Part of a small language model's weights.
Size: 14 layers, width 192, 3 heads of 64, MLP 768 tanh GELU, vocabulary 2048, 6.66M parameters.
Architecture: RMSNorm before each block, biases.
Training: a variant of SOAP for these matrices, 439M tokens, 2926 steps.
Each number is 500 + 40 x the weight over its row's rms, rounded and kept within 0 to 999. Layers, rows and columns count from 0. Numbers have three digits each. The size before them is the row's rms in percent of the matrix's.

# down: layer 2 MLP down (transposed), 768x192, rms 0.151, rows 608-707, columns 0-63
# up: layer 2 MLP up, 768x192, rms 0.171, rows 609-708, columns 0-63
down608 103:529480426539521442503461519534423539500457481596508510519530522481529463429451505492528505532531506517466541558527526563564489524483479460528483541535514473485501482503518502480531509479564469
up609 100:485527601521510557466499584491507509508519553523427487532470457521478491598569555457507518500524480506498486553461485490487581500474493450443430536466470561467446456503472464543504515542524440
down609 093:533478428530475411518506453478519503533480515498481528475488563423509582488508498567482524518498458471476489524483553501509526451528489510520529517515468488491525509512473469435524483496545543
up610 092:492543480448479509512494502479498483480553536428492498496502468510501446553491396529451460532583475446507545502477472525503511504413488428521487430498514465609498574557517580483511532536436497
down610 101:470463512455470535507493545435532447551405507559513493509459507528475465525441543503513548509451436486481464549480544592504450586446501429517513532508514514463502504521418419582521513378506489
up611 104:524541549493422511497462528527474509486547517470497519503450429488441436548455519567512493457498474466514421501575593488530529457476518432483404505520470447476434502452572484466492481494467513
down611 098:482507575507485480505526582533443492564519491489502475501534494426430522555525516473511506512490462443519532430500490530533505508515454482496426467514538509569449495519553463458423499564417471
up612 087:492423419445485550509562495444510532511521540509441488471528499469516513503475536490556523536510513534460553492496542463476535469526461549557464525530430439459569461436458507490550499458496523
down612 101:498592539482471534541492436543505491444460522485576547495495506513510508547546506517529508604460479537495537485538496501494512548470523472541496488521478479525482509557536523520510530425511509
up613 100:471503490557490509489525522525510520515499586512560528505547455516488497524470488525469518510509522505503420482497506549518538437485487411445522545516517479525480501471506478548437476555542527
down613 099:580501512522449485478508493495475490427511532519512489575468511498488472449422479505509494555584517437517452503446535512515478469549466567551519494498523475515503507511532410530550583474481418
up614 102:502497518499502583498443441407529453503445553464492477479461427485481485550492535463517540532499513540459537437499485509480535490465547551528524514476566481459454509452481509478494571539430518
down614 101:457482482480496424483495462608484525461540558434445492508524558520531565419441521536503532421500532511512516609510509469533430542468403509517497483432482554602499539535456451477487505490530495
up615 116:559632573483503446433540445472571532523484508503468467531528444459521466513544468473419531466509513482521468485628462509493495524533389441461496555507552499510504539473450558486470479406511412
down615 118:555512577548486462520498512477540558532498566521546513534467522526543546447537444487463523476491514405476524526565508485467469416573457412445456479475491482512539477567448494456517451478492503
up616 090:536541485519555570472459550495497465513511513544554479471552467512573491594522483516477483495517555477523507482493472499350486507466490514571547563447495443478574555466488421500496481504534540
down616 104:502500489513535505546490472492538543467509519503542478508491507461554482479500475438480516526528488458419459468496428471520472465479491400488457474481538600453543509456525541495436549511523474
up617 086:531503560518524510495513548500497489507489491485416535586507540392541458503462473488486546481479497556510506543469496504484513504492558543538569563501493545519528464467528502523535471479606545
down617 093:526532493573566507494474501475534505499474553547512452375415476400498559561539479508478454434498494503545521538516552504570479513463460544552524454514457553506441502461503564564498470532470475
up618 117:448498516516436515533465480509543493532532446429465437540472472479511515521469505540530523495494492520537454492519501522492567529467477428538455582485499564375464468449519531528508532500477502
down618 105:519455472488521491440534496511570467549523514502527433442485511504530489527445464538541500430438500493519385489519543482512481478453458548535592529510502521515470495505545536461557491397459439
up619 116:456479456512494483451496434487531575480533540423490470499437478557444530515531512439505575538459540479501468522532421542411524610518504514520509503472488485511512573505459505524576543478520515
down619 109:561529538558500504471454488476531501469530479558437415476446497535508511447488545493564499447544559449512535477398482508472520507444553502510510483491578470489531500461504519468430417561461424
up620 104:476563553542467492494532507554512518510432457483440511451542601402466374514497505490422472484474522564469513511528517488474504480461551502471494433478590445476531502480527497452385555525496475
down620 109:466462385476491570509560538489510525564462452476491567451380462524537494579558501466467502531465565530499465452500561510486535522559495472493494499498410562470428556493476511556522499558514509
up621 094:415477471482512474537511465464503437499509544441511540468516463455453471526446488515562400514537449479464517537509507461505470430466450487460527489477487535515500553510538500507499509472492474
down621 110:470510499478492551486472509494538588542444503531510424432529513501525532575402537557570487509435469463511424442495506486501476487525517435477584529523515549470497537449515536495480487523497514
up622 103:549473524495472477561464403454516528521493506465514484492495539495474526483470446505505493515479446554501520482450513496534474488467459410519402464510511494510513498482525401505546507528441492
down622 095:440543509572581481457479431527412461545497521508549474468466457502520450480562439455472534503478444563510547404492473478483506509497456534537526537418522576504517568458529534436504442508501505
up623 097:449466516493526494498509501572445532529492512462561462461510509565416567462472499540550502528497501486498454398483512523537503464480501509533461506506492513462507485457500543494443535435491412
down623 092:428564525495581486472552493474494571474477508441483574548468484511559486514522557473440474499404566500472478542477480514421489454453541431473501417519451507479513406449510482517532508604532554
up624 097:475501514449484512466537496511499464431507456491481586439582495470483466508557478553545479550470538540472516436432504500466509546419504521551422602510543490531557503530506470529504471515485537
down624 105:566550585503504499500559504480501535529481518458542466485471481437443539399409480526509537502455537432530525524582487555535529408531539476449509485458470490523487504519476507452548493463529508
up625 109:554500519559456484508548511477518452540465491512527468497491483519439489570464530551489490556500468532545532490456483450450495526495560445470514463616460591507482537455468501509501500516452567
down625 112:437521539526501501489430418525407576492538547494537401492537508502486516538594494417472501537540453528445508506513511494497553476506565540476494428472546522503434471498519546555470486536518465
up626 107:596513537470528490486500485480485541532448479476489548500523487474546414504467525490510502476559480493556435585500509497456475491455427519556591548525492478476500479523441477462455430515508491
down626 096:452533548602457517523525471534484465496557524470518417477503510472410528525575493544446537518562502467467571431483492488536458538504496507502461489497477488478482489461491492486464528541413476
up627 118:507514483440500600541569506529534485518496520520460494576486520512473470527514450522507549528461475502449513479462488512492481489463493478523560510402571514495474505470451528539488465495491542
down627 122:474461544452565505463475481549508476572466498459470478511464405499518498461447449477472584550525510504443467502476476501513511450562480535545538506426503429531530475504495407534473456530471458
up628 105:501436436452488525493531524469535527533533582499432351485464527471490502524495593556498496480503477525514482538525442546491487497532535458514468512575511501532496482487500530446513513406446485
down628 090:484416533483513475489490477525408561413476506531505540487509508512498500475519491422450590541472435482476488468516508514484449499498517465495567548506489453563508518485521508439555511560532504
up629 095:468531492466560465443477437375515511463464464448540570474470574490516487513558504592446506543477530508475533492482453488467488512517473487471503406537575556550476495470548475459513553530472422
down629 094:506479571559487511480593526558495450545497547513463543506456497540495497526498512409511527462504478459563459607491510517494489516463476624479519502532460523538541502430552495460470499494454464
up630 102:462490496506493437539474464445479419452460453523548338543572476450560537517478479493542526497486503495463466512553573447527497534542615455458562535527566561554464442552461508492477515515518507
down630 097:502557443483452494558487477468494530504448408463531498421455504483480558597601453595472470504528484466534525480505499441511555532473504457473475498481524583503496501479520520478517506477457528
up631 100:485514491432484502507525491478468570554549537523473548556574492518508504480513462478405432563461495504490520476558516489469464448518478540469525523502525440528507491548463486488515545441513552
down631 101:468478489441500530507479561504475465548476490492550459470425443447541475468458476514507502439510445476531510489485506479527491492458505415440460448479522444501464516461528548524516521570482496
up632 096:525501491475491459519477437466539580561587443424469517507476524434555475515492511486519380494530474501509500480514503504497507508527503520525510537528470462562563548499513544474480491498500464
down632 076:508535530498482550509506588500546515525484493491467456480506484462522552480561520509500495479488524468464482506499480536534499520463554502494556516484500437545494516531447486458529449484521489
up633 103:568501454489452528654557518441495468522429546556536492496508519529515464492506532468477554530488562467548543481498426449529475550538521465509513522488529512439471525533444491528543555521514534
down633 104:509441490490498529497482432497482548488492476529464460537430566483524477530530488499563474457556480567417472450491528572494448474528500541536460451520525480498507537479474523537469501458586414
up634 114:514511477479539512590526454514559537561542492509522463445537520482520466415525507423474461466451515531475476512530508527477553519547487472443538556564440462466550520510475530470451504467510394
down634 111:472513487493509509487470570495518503519609523510428394496559506472487561511540469486511511533502507500439477507524537485518518528540546493459567534454479508557583404485419394468496450489520541
up635 090:441521497467507549461553521531507465460461509544491430582511445431507538514479488481470500441507535510504538579529464530515516529521476526431491441483413473503526544468524466543549533494447464
down635 108:540478538525438565527437452530516508493572491508461518507507535527483570491507612556538467499492391444559469534540506430554616474596512496461533481504536531496553459482546439473475493513465458
up636 093:444500505533472504514498508433488529446513532485450538454421555510515498507534490492542530445540414523494519474490518531571499512499435450486472533508379453473536495484534522432379533510466484
down636 086:617528485531496496479507480520498541547538408469559464512579511558495524565507554528471446497519495451476530535492507513468496491453567538539551478485492583476449519496474472573592473510507468
up637 105:526488479508496523511522495505535438453456476536548487519598456485499493572558448475461445503479510589477512482432547558486452512438460480522472463467484528524454450539557530523472403480565462
down637 103:509474490455476472496506476451452493476505493518505478469530491516490502468462445471452543559473533556470532493558504512590533563501458526537443429541541428536513504488427525548469493528558480
up638 103:494475567558495497579496480490520404480585433464490529516501533443492556488481552510550501601519497486492494511544477426487498533460477404488543566515466524456486518435465499502503454467519504
down638 111:518490550460521538546515446475461483530525526552498467474510512508465530558518422480466571532533534498547502495405474492444507481540433500510497502448477532476480534546476468514491507444422449
up639 102:505509476548425523497499506467474442527515522510494493474518433521499501513504474495530538535460511526516444425510453521561493569437471487529487521579545486530508467442534536429535496531517491
down639 106:509490444533581432536538404547530511468480451517499504546521453487474497467503488506405495422543413519550514542501530500480523508443525481501493511477496461503493526479475547573594542550450500
up640 098:496453516515462509446514511554532567506360527476435548405475553498554503544549410490485488464539530527508521521537570473473532508513489458485457476538513463502555464503448606432489522468457436
down640 095:542550436502502555496484541534391501420543493530544462465608497596462516436522542506525527539516491497513566509474521466494402510556462532507485500561546507483496517481482447470584489492504545
up641 091:489501511500508495444492476539492538521520481560490530589456539526491466546578476511451507516583454505470486583493517500493489438478516511554502451485503543518490551621518559520472537536550563
down641 100:492484509478461417517538502484499523565465540528565475420451495528483500480461451523490513535482481481530509551452451553456547448429484457491541536547514460486445521442528503451548478469548482
up642 100:520523535512537536465522499465502516497494369473537485481491466489516525433485516521604527537541508506508547552546487476491565545499496578484551539511431444500516463500474559547516451515506484
down642 112:549446467522463513455533540482508532469437503469458565514458524560530518492522518478596518542474513465477551498435539532383470478460461513470539405456526415517526528491495522541541486475505520
up643 085:556452492545451439456497520527566514534435444497541528481527545578385477543481486590445434596542485469501514452499494506509505496467539486498482492566524492519520546520511507488533509500492479
down643 099:481477461534433555515535467516464512488464415476536496484457510530450465498518425494495494604491525555558526477511500478482486504461509435461516485470490523542450455493476516565511487478472507
up644 098:499487540465503491579428428531537510521596480525439564491473453558476485508482448498525489539520553523479630442430433460521456363507570447404448484490507493510534498564469573539544524498535457
down644 096:466462520494444550494563509494536508534501540589464423476471493517520508529509508532446552511504515456519524506493480478498522509480513536447518474476456439535544436500470422493514494533490511
up645 095:442478480474461542508475517495551471551477571517469554537439466547513479510480537494496526500439511497529477476556515436502493518476600500492519501517479552383490493417514515595441429491486429
down645 099:473516539506507552493511501491497477460496466526483509458558541487506504553507484507460488512510509530467575422509515497520453478462469537524484582418511456481491524547492528492515544487502509
up646 101:510483461525484487477460474509470508481554493559525538535522469473579484459555416536564484508497500483479503541547544491447480516498436558520489483535537539493508485446539497518402483587500512
down646 088:486565478508522568517512536453521482519491493473433474508446469496451527521531534411490509490480495473507491508485491477475512443495509457442537483478458507477483528554477504459589458415531535
up647 104:465507596471490537503591480515452486464557421549474471440539457520482459504443467518541490520476546527476491505548476464410491478458505519467524545543471490479477544499470530454527487483444566
down647 095:480577571521511502490473503510522420459502502533559468479492500469522547461467512548454464528465491490543459534525473437544443501509473554450502472432426599480508504457453463460525555476451509
up648 098:444531466506503497555487430530409428518503502487477585458465495458506450566510504535484476548511566500499504520505510447504548517452439530476495522535486499468451547575517501489509496468483557
down648 101:440499481451504580526476447521477484532472506477504522491461520486442513467541557534530425470517577449513570457432506440424536536505437599474543514476538509477518469527555497463487519501434473
up649 102:537490565492584475543569446485446468552488435538531512513491513477489526505503504533488538432426523510502503492470512501489437479549528507543455501482496511496475513555510593452520463519514515
down649 102:398434475430507507467532491439484545479491508512457516475527442475497480502551540445470473518507490511548517504503564518477531535427504494503491659505468421462503436640521448499452455484530428
up650 105:540490540473495526445520500550513508456480492525422537525431409503484492589472476565503559474490467502429553452521471483450549500473454460488456529517450520476459496562482521471504532495474522
down650 105:537459470472588468440533550487494518506524377488557601447464521485504504458500467490481521462493449481528465432542462555418461495460530459481503474447507455529502494534481462430541527457483476
up651 097:459580527508494506463565497486488465453402481486488488518544401443497454449470514479476513543477516492435507500504467521484549482526576526504523513483443508540498512500522466482458509552498538
down651 093:467517536431480484501508494535492540471552515369580467519552506533471486498518512484506502541583570510505530541435473555465505542513457425543520536552525532489532540532504527428439530505477493
up652 114:527507522452400546528475564497483531500518468496467514531560512491584525434498473540453461579480531530573471476526509436451514506494539485455529511464530492454486533548484461491505515501518548
down652 096:489506473497557420522462543511526511550474460494503473416503448441584539474504495514465456388461477505489509503491439513510448511497555509468535580538620504504453469485432554456454432537475475
up653 103:484505505510472500538412431475515445475593552474460506528489507516473484521542477573518459437512409530484515480480470477388562517481504536510477513542516456492509542492554535487440522441468542
down653 101:544532551517531435453503531564508548502422450467500569474470499534454493493596507471503563529489513508558453475520522489454514452504566456488503450494536492436445453516442507504514457541549478
up654 106:441544485553462532486464528485450463499467555520473426524486521500498532523528490513611502479506426507468551465512455541449541548451463511417458571521526531488493478516541557514478518503549514
down654 089:478545486479508555490519564493437467478446466533473511523453469544491531545397496482532470387488557475522470532502494558510472524515496428453575460448494506543539560518526455489497483467498496
up655 103:536463515412465515413536468444493461465431574441446471522474516496459472477497539524560518464496595500470499453537453476504468542417533566472505509490514482518458480462510452492560441418494479
down655 101:506512466488511443508556463470560541483542446505445504576542482543450532441584529569488495564548512505525512485570548480456506464510499532403499495493432536495503504530537514535528446506449439
up656 094:472491496480491479495477451504546448477508497519460537519459539512494555607471476553479486483528482484462575503504504491488603477499485499488478476487517518544450504509511557555552490422457507
down656 099:511503559510419476550530534476458461540562482445524484499477513406493470420459492565486476541537501488466407515588558463556571507590510502535457495542558534555541514485527504488430530524502519
up657 098:542429470475476519508498529389584450454541521494466516491504409473432495531476470543474448495575508495493621510459496467424527499457507473458524561511476511486507534581478469477601526487487517
down657 098:428465523497561418512537476509486435486502570431507500570428538501480436454457488495512549483496519496510514517526508482480458525488511539585479496453495513510407534504476573491490479504519459
up658 104:541530488459506490500480513570465472459475574514519494490497456459606428511489459500445470446385473463557497524501479488605559523409477452496493525526519445541519551563404594561527607408465496
down658 104:432503535516471442525490516432515440543479461463492475442501499509517511495501545565471440509508474544423506522381481504528444495442501499553577467477515409560456499447474481539402564472492507
up659 088:487509547407472535548431486457467477484492490495498489398494521515553444499430517400457527527486515477502480479556474491548526503448485490481455451498497442488526489520529506509519569565494476
down659 089:514528490512463546503533508472553387487559460506588507571509492500525490564567522505484481483406381496548503461488495486505544491467514543519471502513466444488417507476439476472472494541528453
up660 097:532552475451459488552498490526546464526443515474571526445512486499534473525618513532568428495462526499402531528535469591466444496487512553488538485473502578502485459555482518523419525469433435
down660 088:497496573583527519461529456470524534480525519525495482557490487531434549474520539392483490543475496517573472510480526492453480479515524498487466447546514541471555418461475380481536449540536503
up661 106:524544507385466482566512507517537559513524432514476487478484443474434418477470453513458494454490514486460490474474508514469557528496591494478561554549476498494434550490474476444461497537498598
down661 104:469594466447475503455529420492512499507464550500483525583506467523468538473488515479462432475438487506503444548507519507453499464497507453488523526463551446577497543552530511493486507557499519
up662 124:504471546490503493539541536556487566464508487496506444468502514406475526480443481504458518444499472458557485484539554462466517531475513508491465457493435548527504488463514520464457535520495522
down662 100:527491473524526460480489522496474451538519462489515556573453506538515538495515469481497440548508494543554547489467481489526494493546450440538462494510492514487477518462527501547493490510504527
up663 095:572506515517539418529476526488494487536511467599527510497435479492492520528493410590514463507500546452523419503535494464530529535454442470555478448480506508512456450445484463573443499527457579
down663 099:426502520514529499500556510508465458545481506440467507585508529483417466473454540480460469501527541570493525533539468522525551453538455557507492522523507480501456554516489567496462473460487489
up664 091:438599508423526546531515484478523475471561580515501558463494545468522475498481519496487506454518488488515568524510546481546493502448528488426507468538500486455513543506470429462447447557516506
down664 091:509519499580516543488468482478447516472426493495566533537533510521585485573519442490461472474507507545479495465529516553439464537485549533508503522507511525515560551512498534456539537451462493
up665 113:447470443453484505459516537545553528520462571489510531525465576463586499571547459514495483449512557587482507511508540453461505460493476520527589571472541550549476566567471510489528497451450477
down665 113:564492512504497479524549469509480518481494507474494550584533465475505478490519469506509439490478452503491580554571516461542545544543466483525398488534458424423505464525479553533492475464487535
up666 105:449502514535514483560584482492435523464534492469542515508481568540571411577502484485430480528528508480435440478538528580501603392461497507457564476543479512458510507535421559523407509476525512
down666 111:436465522595532536504491469495520474484500487467529534396458524553530486462478563492451513527510520455472472377540549517550486503513528477455523548472511517483526569484521513494486501507412496
up667 106:493484477501529446524540513559434487464501469450432459549521494495544457500490486528459490530561487470544410574523488496555511493534442461501524481554511482541484460524496500445485490418485443
down667 111:478506478495455440543469506471569435554578520562427525494498497529476463529609503545479503474519554450510436561413422485487573533590467474453524561469527469489478522472547520526533489564454509
up668 107:441464447467471511497496449498500500484546604508475577518479527523416472569546484502514466579535435513525517490528496488464576544569526416407534493513517520472493471511585463432575496502493467
down668 108:549443584523530461535537548479504548509489495525485512571536447480515474471503545495543524478473574547450510543505514532536467484384448447483494483519498515466514501551475462512477480466594568
up669 107:530502497488449540441514542532479450547611521525497487499515541455449510522523488524477452545518459512492534427444443500457502473489438513511466490529424474543530479470545571540533513438474545
down669 111:482439539483485578534529504454482503482419467511531512462561533518428564461470525510602501526523532507478481517513465550428496530498510527517496430491501523446513556567434497516444466510468573
up670 094:516454556508460575448499454511536457573531535465464415505504463554454536438500444528438567512453406548545403502559492498492449456465494523543507547471420469503482510486490506518530496488528520
down670 091:526539436449447466484436467589517547494491517479514523511507469571429433457533584548511471581551498509376495421440553527518461459560496561439486503485529549367448453495495570463452501549587480
up671 089:414472531529479533490462431463551442519532548441508504463511421523519573471496574483529501458452571524495481524508521476511516541534534427501512481448490517470502464513450543463533446517509497
down671 087:521477429514543473479532552544491550486473543541497451600481551481461411504561510554486567501480488525462497518484513542469513507426519514457459397496481511498482479488510524505505502439461506
up672 097:481502477494501441542490468470519503583490491425477465441495508453503435476492493562510633518433459537485474485491542411548460516512501461469566473478540489486567516522444490551491469515564401
down672 098:503493453447587482509445443499524515508518465506560567468544513479536496543508457512514508534476449496470513468493445493553450449452533473469546533485499489437526520476485465530510513504536414
up673 097:483519472522516462553538492510470535497487528565504513552562435562472578547498508489523536488467523472454513554456502493504500548551505500490525511506476548462511511543500498530494504518510472
down673 090:542479566537493531508531579502530433569492436493471437516397510555510469487591534450465448520455589472547548483567484552513485507444503469545465517452503451483487452475540526495499519470476553
up674 101:483421604519492453513560512483500478517453487539583454481570518416468532485450470570593553555487476491443398472474467523541522550369490522493518479562550538532485451523434477522489465476580521
down674 110:536514467501552491536485445449529496561493493424504552575506469563499536484488557524552528491496475487519525510526476497511505511501510453425552555446538534453498493516463428518415478470529596
up675 118:502492473522509482456506528534494533552534444479451518441464515611472457540483519544476522494470511487524480537503499533519509469425491532505436524607576437508546517506466520490514454482486451
down675 103:513508587534441513509603513469570480511438474489495503497455559487499447535480494528530469512504511498505550468505508466477528512481388519489525410474520503420451489570505411496492471510461507
up676 091:482487491431457476399528482457503476481485487488503516504533481528520479447520407391508572497489497516445574540524446509488489518433545471410471484522572481447525545457531496543461466460525477
down676 092:480499508474612476505478504468521513513529568469506500481499524499583488545496525514581504580504492474545445473528534442535475514454441519577487545501455480463521515548493492463563568507516517
up677 097:479519581499406547540600548554508471559505543484437482491503495477420455484509450465558513425499503548532566503505476526539514589483520506496468532543469533510520485545463485565475448456528506
down677 120:505451555473487482498556588497563513528518497502473476460500430515546553468509501421511508465489470468470508509543433460518508569511541536449511530454495438461590503529513480441537553491492419
up678 096:533484522498462489531549538558507460511557484493479465511557499519476570490513483501514514553513526478489460521551491531501525585511546455479489462567479497452440463539557512546560558499499531
down678 100:489469530587458551522534559466511549514469542530445469513543453434505515503424506421482487599505513525506499510506486476513449542553483607497493517441414449434419516487537504517456529513487558
up679 102:462456489512492435483501468461577488512575533469410503469447446449504465450472459465479525503449503569481451453503519588485527546509509478499580439500437459509489488525453482414464420499488489
down679 095:573494495416516489511515503479532503466483503523570504524458502446496519503540527527544480490517517465441457471469429479547523487425505509489505549492493537462554542543493495584548500455532549
up680 103:530489465403489497499528494586506457544550531487490403528475488463502482543447537505512498488477510490496576445488458528465517383511526476515493528465515479481463470505532499487524515473503501
down680 091:520585574512512523481502544395525489433472538556544443522503524448510530526482532563529459517484461590531509520604522454498519553549508550486441558515476529475501518515546523397478423506512490
up681 100:480541464531533519508549466430449474530494481530520523446529420501571522439458496547521557558537479477523486474488499518470575465557445490512499510482523456496483559562527474594521435485484466
down681 096:458502458455505493518496457484568482596403462512524528453496513467598562488415527455475423458532507462514519560480480469587556489461526537526416480482564479451540480507496447448465476432505467
up682 089:520444453519470526393496523450510446532520511466487387508527474539497528472520504550493551523457519480536522391465418518537479502513552528546478521479565521553572455541503510535457508543477525
down682 094:529526501556410475480479465475528534494548472538460519453467496507547577444454497497448479504557566479498494528498510452501492521438509522560533543537428448469492480421506573419479477516463556
up683 096:523451520465483474581520499464451528534499501465441408460433455550505456532540503531501466491409459489498462553466486472474584402492479544517539514529528450459605523498470498484479511537428545
down683 101:538540498567521536451484558548489444459478561598491566511529541498486442514475544439493506516580499518541464436539474545503509576449518439432450485406517478476469522503458500518542556450497508
up684 105:447527551433500489454487564513444552541504474586482509501517506534459529506494536493481513478441493500497443529550484529505532533524509519512436494478561495525502485464560478519493534478439558
down684 113:512473487491508523484506445545446442473539493479530516529529540484537472519518512483493515506579524463506534483455504518472530580536417457489556577553497461550443530479521508463462459525553438
up685 103:489509527513432528495583495537488467500444491482521470480455541485524541514513465555462523471426488512525535469496528499583531604479571430569521498488505502543577483547491418493524502499478513
down685 086:568577485443543462507459466575420537497494518473486517453514535469528518504586501481460482530443537490452423458471486499441513516569468559466521459534523475499500477503502457498480541460610505
up686 110:474525486526572510521517421466416456446589461607452587447477444535528488540487568538498496517504474550487524524554424498525547501561520458495414478530526510536432536532544534537485544496508517
down686 101:442515465506499464465479481460534494488495512520533465442521537532516499541559493508460388473515530489499513432451478493445460473494564532486542495468554542480534500574511501508455508518555509
up687 090:618506523528443524549576527551512491502474461524521477499519430399492523517533481546542507471487506534479397545512528499547559518521538471479421506554453513516505468487548460497518466540490469
down687 087:474505459548541433473399491522538495503522538407508548504526459469532514487579527511509459527450523532591539534491439484403540559502461517442524498497492483532516486462429477474403472504502607
up688 101:524455514509522465491435460445476477456473511497474454515499447467460550457476503543471584541552551504500409565486543529608505565528539470431562488490481534611531449474489502529533471495501525
down688 101:500478461500517450530488463510462532549530434452437511493512530514529484404517523477457493559489453537468466511536475490507461509459495533446487550482485510561483512447389603648512497529583595
up689 096:527458584441497536558465506457494436487376500554521467475506484401521508546515473469455508506518511474513478443550518489564472499571541511514551454525484534447492490486522568484511513446451466
down689 093:474507455550490455451493520504490625579552609506513535539496517554468523472548483517538501575499583518512510585474483489507446534416472543488463452532490415534483530496549506527533456510536490
up690 109:540529551450504518521464541514549556473510523510493381460544523509494504451438485455423496495470544448470452479579526477496526503481550495559532513382526442519510493480472549470522478459469481
down690 094:537515498593450508495511537418488531495503512489525558507529523496472477515519500454538513537468459550528555462491566566469560425500427502478490574480483522521482451439592533558471506481530467
up691 090:487553473473510556467517449532475472468604504524502517469490533530508500511428529536519487503430552467518436445507506471527539568469521517478572420508529498584497449468526538560490472465496496
down691 093:500518510523517518506489523471489503522427449490541518579498463516498494493514426509525520526551477506488412540447475511456467529458533528523444472499479439484455489418494593443477540415520526
up692 100:483448437519441597467505566521482468491503469466513437455511463492487573536528437556531472480510509532446510464537561535473547541427498522488480528564506591488486517552514543390530495546506446
down692 099:505638517529487498520542472519545476567413497543517472458453504509443414495422513500547537535417509494513455515461460552544511493522458523465394544507494491506487569528490416583565427488483577
up693 104:506543404395490519449508513431476515505499504455463551570446512494448505430460427511488483495471481462534555499509488529503535494484547476498530499456492511474453590468471489456535495517500454
down693 108:514540522605499548511510592483479416472519495542473513485472449486462559503496590526410506451519510542538492527537578433513510464563509451542452548510452496493500450579534448551481544526467415
up694 102:578611494521499481442515593536531567445471491489507430512440576469528501507567489520536497461381496537475478474525464506511542468504514466512489476507510478457496578519437534516500465469494537
down694 086:453402538502537464436496513471463510521471483541503543474537447523449448514513489458513441545478542511581522514435559533450580503473450520508517465456500465497557526556521541453453528532519523
up695 092:526509508501494532485491506552541506527531485483534529489452609514495448468578526528543532421527462502491526463495489498495534534467527510519463500593516483479492495510471549486526530460488503
down695 085:487506519571527474486474581478495531483535529462525519523471491478530499452512541478491527534476515532489367490625527442531482509434490438507496440470463519550507468521531390470554462528507525
up696 100:507495543511570482546545570452504478480490543481513495536496471532497502491513529555502567495490507556482516486518417540470517471550542486570499457529509611451524527520449582515418505515479447
down696 112:477457572473515474492454508525475510458456446509425526552505600471463521496479558522519486550576420483529506506507528513522498457484479513481548514512506461516474483497652507545506495509493403
up697 099:530584508502442449460537427502473507523543443490545498443539528491465457524536573566545533505547577561469550515509515541464504516475521514412467412512574513500447465434509480508449517583489522
down697 105:466518474486498567553466519434617537494499519596491481498471377445521538472498526508503454524430521453499409494524548573547494538450422537503483530500407470484583578496502487479527496462507462
up698 102:550526483514559510498474506499517539515476486499483524475496430504559441548452512488491532440440481583530531499547552530498557559482527505487499520483506475507546473508528517448488503529458550
down698 102:570473459472470504440487558504480444534532479528564485396515554399519542523493516443541507497518486440559540526503535457492514450536539475475576506517539498498470564522538447503452485464481471
up699 099:511466446486477499543449497523505531505510486515424499419470538521528495479582523526513507474552552445421535408525456498479479485572540433476506552484506493520500548460444466492489469534551390
down699 091:505498460565489487488557490553424500492430504529481541535490490522467447541496507469505539482534500565530477458488513550404530523458540501424459444489462509525544440511503486507529502504517556
up700 108:498463501473492524504499504614510533457533496508439531447522476547557478501433502468538502527539451499454463394539487459488503518488479445501450559499569531410447512574519491545489510478462451
down700 113:439434476479485465528435542550438432481501409509468464470523523484498483579579488508545514526530435457525542502516435422500544510600544522585517488527479460497484462544539446499505469507538481
up701 104:540483502538456509521557441580539446521557409520547487554491496492553486540552514504432445496466490510459553500552520473527514532549476447506552503530501523563477476482494456533515560483521506
down701 101:520515442468470438505479420494468581453408493531477557480484425570520598488551486488453524474463502478459492522446398447475541514558495532446491494499507494514496466510448490469472498475540539
up702 105:526571601471491442515414415481472528500508508498490521525582473566455509506490550547486513432480499507504522552491436557517509473466516477532506489500582493485582477470532485495528465619570489
down702 107:459482414525488497477473529439470498516530522386450454470520520487524502571512470523538501481507472495500506475556479463565568563477426503500508476466489500469467496515511512534441520446450587
up703 092:543504520503502529506516450456471510483582475520540554466536543428466539513469542501540493505510538455493496531486446586454557535508478525483536484562520436488443479508450494485557448511515502
down703 099:548498474454463404467567515518426547486520544511504535470563447457496476550476475520499503532434499528410493448500439542491412452464442547454516434472571539577557512528563493508505500522520537
up704 110:479533481555489523511519470524495487538526449568437515463513462533477467557480553485477502483518466515440493468367516522463502551499442516550500480447570569517557505482503466478513515457433457
down704 108:499525491476468492459474524421501499480507549447511489514467410538575442515540440549533482522535544487514514419485488539506477408434461496525459521540446513395428515413505586486545490463535497
up705 093:410494551445490522508513480375527496463572435424567491464538494548477544501418454488564462476498452415585557464496462537431473509491505454530530435482473483475485472477586454515422421500597537
down705 099:411477445519510519498516495542486539495463486514520586483503537553542515557542548580478496444478533508410494590572527450588537511488522499463547539516525533452544519426549552512514512479553534
up706 096:518511538487456399475497456475513493526392477528601521448579555592460476499558499506465500537533534461472503493510541459415522497564445491541531505531495513464473510557462561547471493542481522
down706 097:471459521463475508446480519482447496470491545487475531538515468520563547489487496467471571440458500531559556505553525480502485457552539500508433541414487535481519448457437467430503531450506534
up707 101:450459519516505470554528438550480484515494507499455505475473476561438433522438405533493482457509526558527579537589532489507482531471465556406563457529527490444483537427489496457448557460436441
down707 117:428535487523509520496393440499476554479537494507447534497525520522524479480478464501539505476500458540524517520511522540605529541375508460553489513506490490487479538495453511491542464418531538
up708 108:552491494431527538537525507497544513492558426460513473536542460475435513562538574541516493486537518472472561548398566463478516552515507464542471546522485512531488514502473490558504490489449535